Each number is 128 + 24 x the weight over its row's rms, rounded and kept within 0 to 255. Layers, rows and columns count from 0. Numbers have three digits each. The size before them is the row's rms in percent of the matrix's.

# o: layer 3 attention output (transposed), 128x128, rms 0.108, rows 2-31,34-63,65-95,97-127, columns 0-31
# v: layer 3 attention value, 32x128, rms 0.0952, rows 2-31, columns 0-31
# gate: layer 3 MLP gate, 320x128, rms 0.138, rows 0-5, columns 0-31
# up: layer 3 MLP up, 320x128, rms 0.126, rows 0-4, columns 0-31
# down: layer 3 MLP down (transposed), 320x128, rms 0.122, rows 0-4, columns 0-31
o65 092:104148117104135092130159143091141119098163122151088134094155176169123125127124115124143128109095
o97 097:098102128141123129114138147122166068131152139158123109133098156148153129120178136126132149120141
v2 096:161081137141099112117160123124138148152142093176134115119139137126138098093156179124151150157120
o2 097:112117147191130081114113144129166091082128141120148113131087133202120076104124129173116150126118
o34 108:135117140132138087138159141143177151115159109099127117149134132117075103130136117127130114131164
o66 103:167169109119123148134165190109138137105214129107140154118146146126123126086135105105125105130150
o98 087:123104130175135152107130145143158082129157130136134101121114140140111127084148115144077151129144
v3 096:109142099148122131104122113116124156101129114155133148152132124144133103126142126181148113076114
o3 087:151125096112146162116140134106119200173133080093117158104107102112136106158102143110118125136120
o35 099:141106129156148138101143131105143198152168103174131107132127102145127140108121138121130122162114
o67 084:112124134133161127110132120082119185161107090112112175130091084152136100152084174124107123144118
o99 107:151154109126161105127131136090125210138123093096132178105134101141117129136093152133140121143122
v4 106:167138136141097111114092125125127139154122146115098092134193115178147156107128104146102150146131
o4 108:117161156150181140120126121172082141114136109110093116094151152133129129108097146099084163094095
o36 100:102148139143151170080089127172114147121088142078143116081122135147146083134088104108122124143108
o68 103:132095069164133113137122102112110136123130075109120136117129149168120129117088146087123108121092
o100 089:155134149095182116132162071117145162140148119135145137116100154151141134115113136113121122136119
v5 110:155193130091127135122164136123104137115146133115076149153121169118110119113139123110158153150121
o5 092:113106112135113121112114103118136118058132126134102113156129116119090157125159119143130106138092
o37 115:116086147123181141124131112229137110117094167108121153101156139159093140125159177157148089110119
o69 109:159137107118138140169133167130118164130152094085130148111123119132139115133080106129133123130098
o101 101:139126135146140148137109098137124166136136123140148137105143118085146134131104123149100112136117
v6 111:153137132133126127143137131144108149121131110100120157092120120125126147137134112124124097118082
o6 114:139182116112099148124108110072119135126135097110095111131162141097072115154125161121130106140119
o38 113:144142146131184121117142164150100170132117131154137114127166112143085127149138168110128137103109
o70 113:103102152092101147153144150125181115134126086109099118108082105153141111113110119152089144092127
o102 073:127076140116137128147109162080162124127138165119096153163114090134135144059092103155179129097179
v7 085:142155117137107123160150094176153132130164151134198072123121174120168120123128142090125107107130
o7 093:112140111102110138157100133129159182126097100083098139108122108174134078151136119158089133154131
o39 115:164121131125153140124104145132122114117138106098113123091149112122120120163110098113100151155147
o71 070:137120129122137130129117123125100162140134119127111113099140132163114139133121106115169060101092
o103 089:129175114133142085134105139060128180100146131089111167133135116162118150143119133127135096125109
v8 099:116147119144129094116136136124143095136152124130143166124067160129140120103136125123181174110123
o8 110:106143086153109110120128144127165111145107189172147149107122113183111116135104112120115122122151
o40 120:164124107138119177160130159171112113127110147090176115111156118120080092177121140160096149098164
o72 080:100116088135134114139111151151109140127122138095098115123166176158078138111113101132087090132111
o104 081:078130123116123167134128128151161118091106190131180117126153122129110153154151143169083104157136
v9 102:152136125115147135116062095114137089173119143140125141121099109081133148164129130123128155149158
o9 095:148109131075131140122151130134136101074091147134106098103147099129139150134167116137106126120147
o41 109:095123149088173152127124082148107149112057151106158160122101104123177109121122125107101113144143
o73 111:100122121118118130121133099115102134152129099153132124155104157187127148109134116141165112139117
o105 083:038126106110130100117140114132141115122150139112127133126123131157106160135178102112172138134140
v10 107:059103118098093130156106143136128107165090136087128107114129175134109147142148130132134136118148
o10 097:110126166079098108130136155168147123149117160123117115152123122131121124115133120139112112136159
o42 115:127123121166145151108084152153081099088100133126120154115119140128109140148134097129102176107152
o74 111:112143164065129132139141153142128172127089194124089134149101149069090156164136122109133139142168
o106 099:080118169109115124126092158153089135107134145117134114181108140115075143145140083136122105099147
v11 107:142124121115157117132098105156133125144158132105157091078083087120126149124136185164110106139130
o11 097:132136138153130123124147146118157180111127141071078136140142147123172074158126122112113106114101
o43 125:121146111152136110117087122136099151112084106209096115099138142108145141128099099116112133138074
o75 112:145127143136123111129137129087124143145152159181139180090145128103127101175111135095167118120130
o107 092:151133110145143090150141133108100171119163145140099166128140160112130091122097113118164122129124
v12 093:127113140132111134085144106122110149124135087157133111156126127146143147159120088136136101116121
o12 094:158111111100140117150179170122131100163135093155117153096082139147092126116117133112124176163093
o44 113:182148090102150134177179120090188108147138121157118127134087111146108154074141132163137149118144
o76 104:114155134121110089112134126139149126091113171113140122120150149182102139089123107137114175125134
o108 101:133155137118125130114142191162168057141142102132114127122151146176101127093122132154104174108089
v13 100:116124132134099128152137135179154106099132119130152095136202151138163117094136145132124116121154
o13 082:154144144115139133155121115116124119126105119069123137129134155113117081160146180118118145100105
o45 117:110141142092164105106147151107139159116103155124114147110116110154159112153145140123104096159106
o77 099:126091128136117099115137124164161086131139115134123125122119126165169108109144168140133145131117
o109 080:154128129123142129181142151094137119154121100142090150122173122141115170148120115111130153120117
v14 097:120129101119115114149159101111141088172091143182119077120126141157157115174121129155140136094110
o14 094:116123131106109138129102171141121182116126104086115143097089115154117097158113135147128143081111
o46 093:137141129168137143105106189098150158125173104142121131114134138114130128106105080117144147161137
o78 097:111160134108129097128120168081130181144102116120104141141110127176129136111131150179154118130129
o110 111:119148119130126073113103170077135185122138116076142154112108107159117168140135124120154106110129
v15 088:143155144119122091183114146124166128084089116125149091157153135153092165154134127167134105118139
o15 084:138118169143158132108115148134116109137161146114149127119139106145110111118149141118121185125133
o47 113:126127154108133115111140146106176127138155158094139162162085094141154114115145132104129172145157
o79 089:088155138143117134105103126127168117129133107116114136116092127136169156093129153143113146133140
o111 088:106117149149136121103127126111154106147146118113144131096082093132156147090150110112126150142150
v16 085:134113086099125094136110121145136145086103107135110150157138170150110132091136145114138110061092
o16 074:128134131106129172135146123123149134173151104072127129069144139089129130143100129115111172083141
o48 106:139102109145125102121141156085161156109156119123109115147137092129116173147152132147139155127120
o80 089:138128149092131134158147115130180120149077110061096171126065074100157103140114146131100124148108
o112 079:150134125140126102131103171096163156142136085072130141098144105106092143133088130145124122146117
v17 104:117127154116077106116142109134114126146142133128149113126119104124162163161154114134170143088115
o17 108:119128150102100132130135111143076111120143122139171181143117138149123088143154100121138120123104
o49 098:123126146088112089135151121150136143106134129116110165120125102163106123096108124114141106147102
o81 104:141159094134127142151137145112159092167165138140159155122093116148135125105087144123153112135140
o113 080:117111118135143103109103082110139125154104147080141120109128118144126131116138160150157129096127
v18 103:097181111170151129109174117143102147139125098134157103149139112099116137087119120109156090121127
o18 104:140119128110143102157108065128064107113126130151148100116155164091126192097125133128130113164119
o50 100:133104163054143108135125126138149102145124142097122180165115110123127104108174132154128115115112
o82 091:150153106174139124079106126145134116134167138069137127155114116084136107128156149129144162130152
o114 096:114140146158109198112148092179087085159118099146118154097138123093161116120082175137113133125134
v19 106:098130151109126123092127130119113157121116136133142118082173123143116119089135099098155113118144
o19 111:128116109140135116149133062102119139166140127159122143130097160124157121094130126158148143128132
o51 100:170096168143107162146180132107121124071104153146138158153104105109118111115125139124093143112137
o83 098:102131101121117146156134116114139137132111103096119141121130157127088108153163121132093130145154
o115 091:107099148152099110120132102106107092093123156132129137157105158121137130136166139127131123113136
v20 093:162146113087098156105143084143136133115133106149095156139108163119170152154119116110073155092148
o20 093:122120116121069077124146141104128122092142103119080148151146136140106149130147128156164119113114
o52 116:134083149147124146142113117099167098128147174164156133106133120107138150105139121123139107132168
o84 102:112131134134075083134116121105134150129145131099111127151145140182129159137152081136133111080089
o116 095:102131110146129071128080156104150106131150130104093162119110135170106155114168117130137120115101
v21 099:125099111147118106125154134131138150127148147126103108133154172136157134141127104116128134086134
o21 084:109173096112150162114090168162176162097125133085150101108128130166122157104077129139086126084133
o53 114:140126079146124098125103180067167164098182114161105107121107121104090134153105143099125103158081
o85 110:125101110137138086133130163103147075137138124123089166115089127176105093138115120106107130099092
o117 087:162114089110147125113109167109158132110109119132131109121083120143118131131131110136124147108134
v22 091:150116162111143136121094098129108095154110128161111139143124106151128160127142101118181104144137
o22 094:135143131110149165137166164140119131179129102155123175083091121126120114134122124091115148148138
o54 101:117165091105140137148160084125135134137141126170087111156085103114154179079117102148096154117162
o86 089:064149126121094088096137087155158150115075125135160117078124142161100132112124122152113161134136
o118 085:096151129119130131105124123167137102131139141104111117140144150153100139146153080126136159125107
v23 103:116160088153184150160152130125136134166124145105137113091126132139159098125118128123179126086165
o23 110:151106120147146132127131080121138134130147142138148159160167158115155154139136114113158119127133
o55 111:136133061130110140117111109104109145163105126127140143116091137145133150164133158133141111140134
o87 107:146128124148143138112149107142121085116158097164173107120136123117156114135143116103119114117131
o119 093:159115107115145124104123077132131119128091145171137102119150141131152125115113154136159147142130
v24 100:126107128092115149132176087111134153132124181102191138107122117152115107157158096148093109147140
o24 092:118115074133120137139107067102090136104102126131177121174130087089165161110140125144124129142180
o56 115:091151099095127121150104070147152107150120147114178149149111121161140162119147167117170096106135
o88 114:093132124105160183101090112139118134128105126184139107106091172149136140109109126126131179163148
o120 090:112141119125151131128131076159082119153078125173125136143153157121147085073095136152155114122138
v25 099:136142110123110142083120137140112134147102153121140132121083182130130185150146134149127115128137
o25 100:102108097095060125124153142089129127123089124092109139125148125130133127148142147157118114145119
o57 110:120109108147162114144096146157115108143114119171136151163117130114145136098134182137132146139115
o89 080:096131150081125138138096118104131141163088114104109153132105121159154135116123150124127098093087
o121 096:116151104134111108133108148087123149143154147084117153115155109163101158111116131168146101116124
v26 102:102133132107107138165139154129163113178135150129137162131156121097158102156127110107148111119135
o26 101:100182136123134128125093117109096135101105115160128169157137145130092121137139128160169111090144
o58 108:097120138132183138098141150181133130109063140129125137103152127131146109149109128102086123169138
o90 099:137099112100127090139134153168153120107124142081169066172151097127096145110188085177139124082140
o122 090:131094079130113107129100130108081142097109144095098105132115108152096166186162105122130115078135
v27 108:106171142114164116062139104115151117122105120085100164149147109155129114127139119116105124137131
o27 102:141096131183153155121141171185162140143132113154124099139078107111146120124095162129082164104144
o59 110:162135106172121160164105138122159136125113147158137156101122113122154120133093123152116138140130
o91 107:140132130123144141129151125102113156154144133166133101134184160086099139108139137118118142136143
o123 085:167182108134131145074139123132130116136174143134143114127138141098098084121090128129127109118129
v28 102:168104131152138113096110096128133103132137122119070158154120122086139138099087111146144137092149
o28 100:149147183110157143113083184177148093147151098161131120093100136131109136102113093119133145132116
o60 106:138128107114093139156122132053155142147156139138122116104134122128140090121078118116142142134148
o92 099:173153174128124114160106098135120127098105172096158136157125098118145137159159110128132138115103
o124 090:130112135126110111094083138175180054141121108130134109125114142152125121139183117144110151116116
v29 088:139096129110187099105109146110116123165055125169142116153088073122138105179104127143082172134139
o29 100:129102151183134148105138135142139090096147160115188100161153103146133124144161120135147159111128
o61 096:097148120129086115108157134081152136131143147101150110151121127146142091120146096107147118149135
o93 092:139135121146123122111147123115152073113173117140171111126131108155177146080163119146117131142107
o125 099:123084115161107132113145101130150070155136147136151087110119128121167133117164112115128152145144
v30 106:163164098155100116144115130111124114137194113095099141115136100141140120115118141171122147162092
o30 093:129141126156133123116084134150122095105120133131095096103174147139165149060088124117104151117145
o62 125:122118146149155137068118144157096130147040081106139145102162146133150082137117153143113159126087
o94 095:154151074153118180154112174071097108137142101140119151148153105156128078109102153115112126144149
o126 090:173116122108088125131147144123139141121147131200141136153103116130160107113120140107112105145142
v31 104:120150109121095126135117112142128108151087077134088166131147127108124131076134121116126108125116
o31 106:126117147107112099131139124100139109118109156122103128127115177147118127128110135096171106133119
o63 128:105118145137145192134128123163066122097091171165133110122160109105120093127133122151116152150124
o95 104:153142142073137121146164177133165130126095167098139129141125111114123104156150116106103156130128
o127 081:110134133144084116144126141088134106122155139145149105130110179149111147115132128171111137088133
gate0 100:127152090090109158129094149099106129183139134113100139124145134125158093124110130133096093148108
up0 105:129152119127109125106157135129161152098137170182094127138143126155103118133139156180152128140158
down0 104:128114084137138122095122155118139122136136201141155129116161136136147114129099174151131117100163
gate1 098:096142144065134137087100129123161136174155140136118138179102149120121133071138130138085152127130
up1 103:160145104092109163126106125155142129128128156140122123113120151128128119124143141098089130123104
down1 104:103167142129114150145095123085162104150118118180174119084103110136078108124168144143147118148086
gate2 106:112082125113125119138151151125162125106106098173133111136112118090105131139121178095102157150145
up2 101:117112156114096126129113131137142138125091108138176110099146108098122167153127100125089142129170
down2 102:132138102159125158109081169094126117140137131151086172118115125160130143113146107161136113114102
gate3 098:093165152129101137107063108142200113094149114125121109150122121101148099099122121142107150150113
up3 099:110108162163185180127071150108109169136118123115136114131083126136088127095115114154146110127124
down3 097:097148138148104135117124095132147106156149123140126107158054119109174108124113159127124104101114
gate4 093:113089108105131146147132113144119115115094137093156149137114141055131146134102111126157101109115
up4 096:131130138157100151145145155126127158147155107124135131094098147134088175171085130098138107152105
down4 096:134143121128126115110086143142143110103157130135090101103139154138164100083132122130156143176118
gate5 105:150107082136135164147141128133145156127173078189161156116126135100111133107160106129078116124112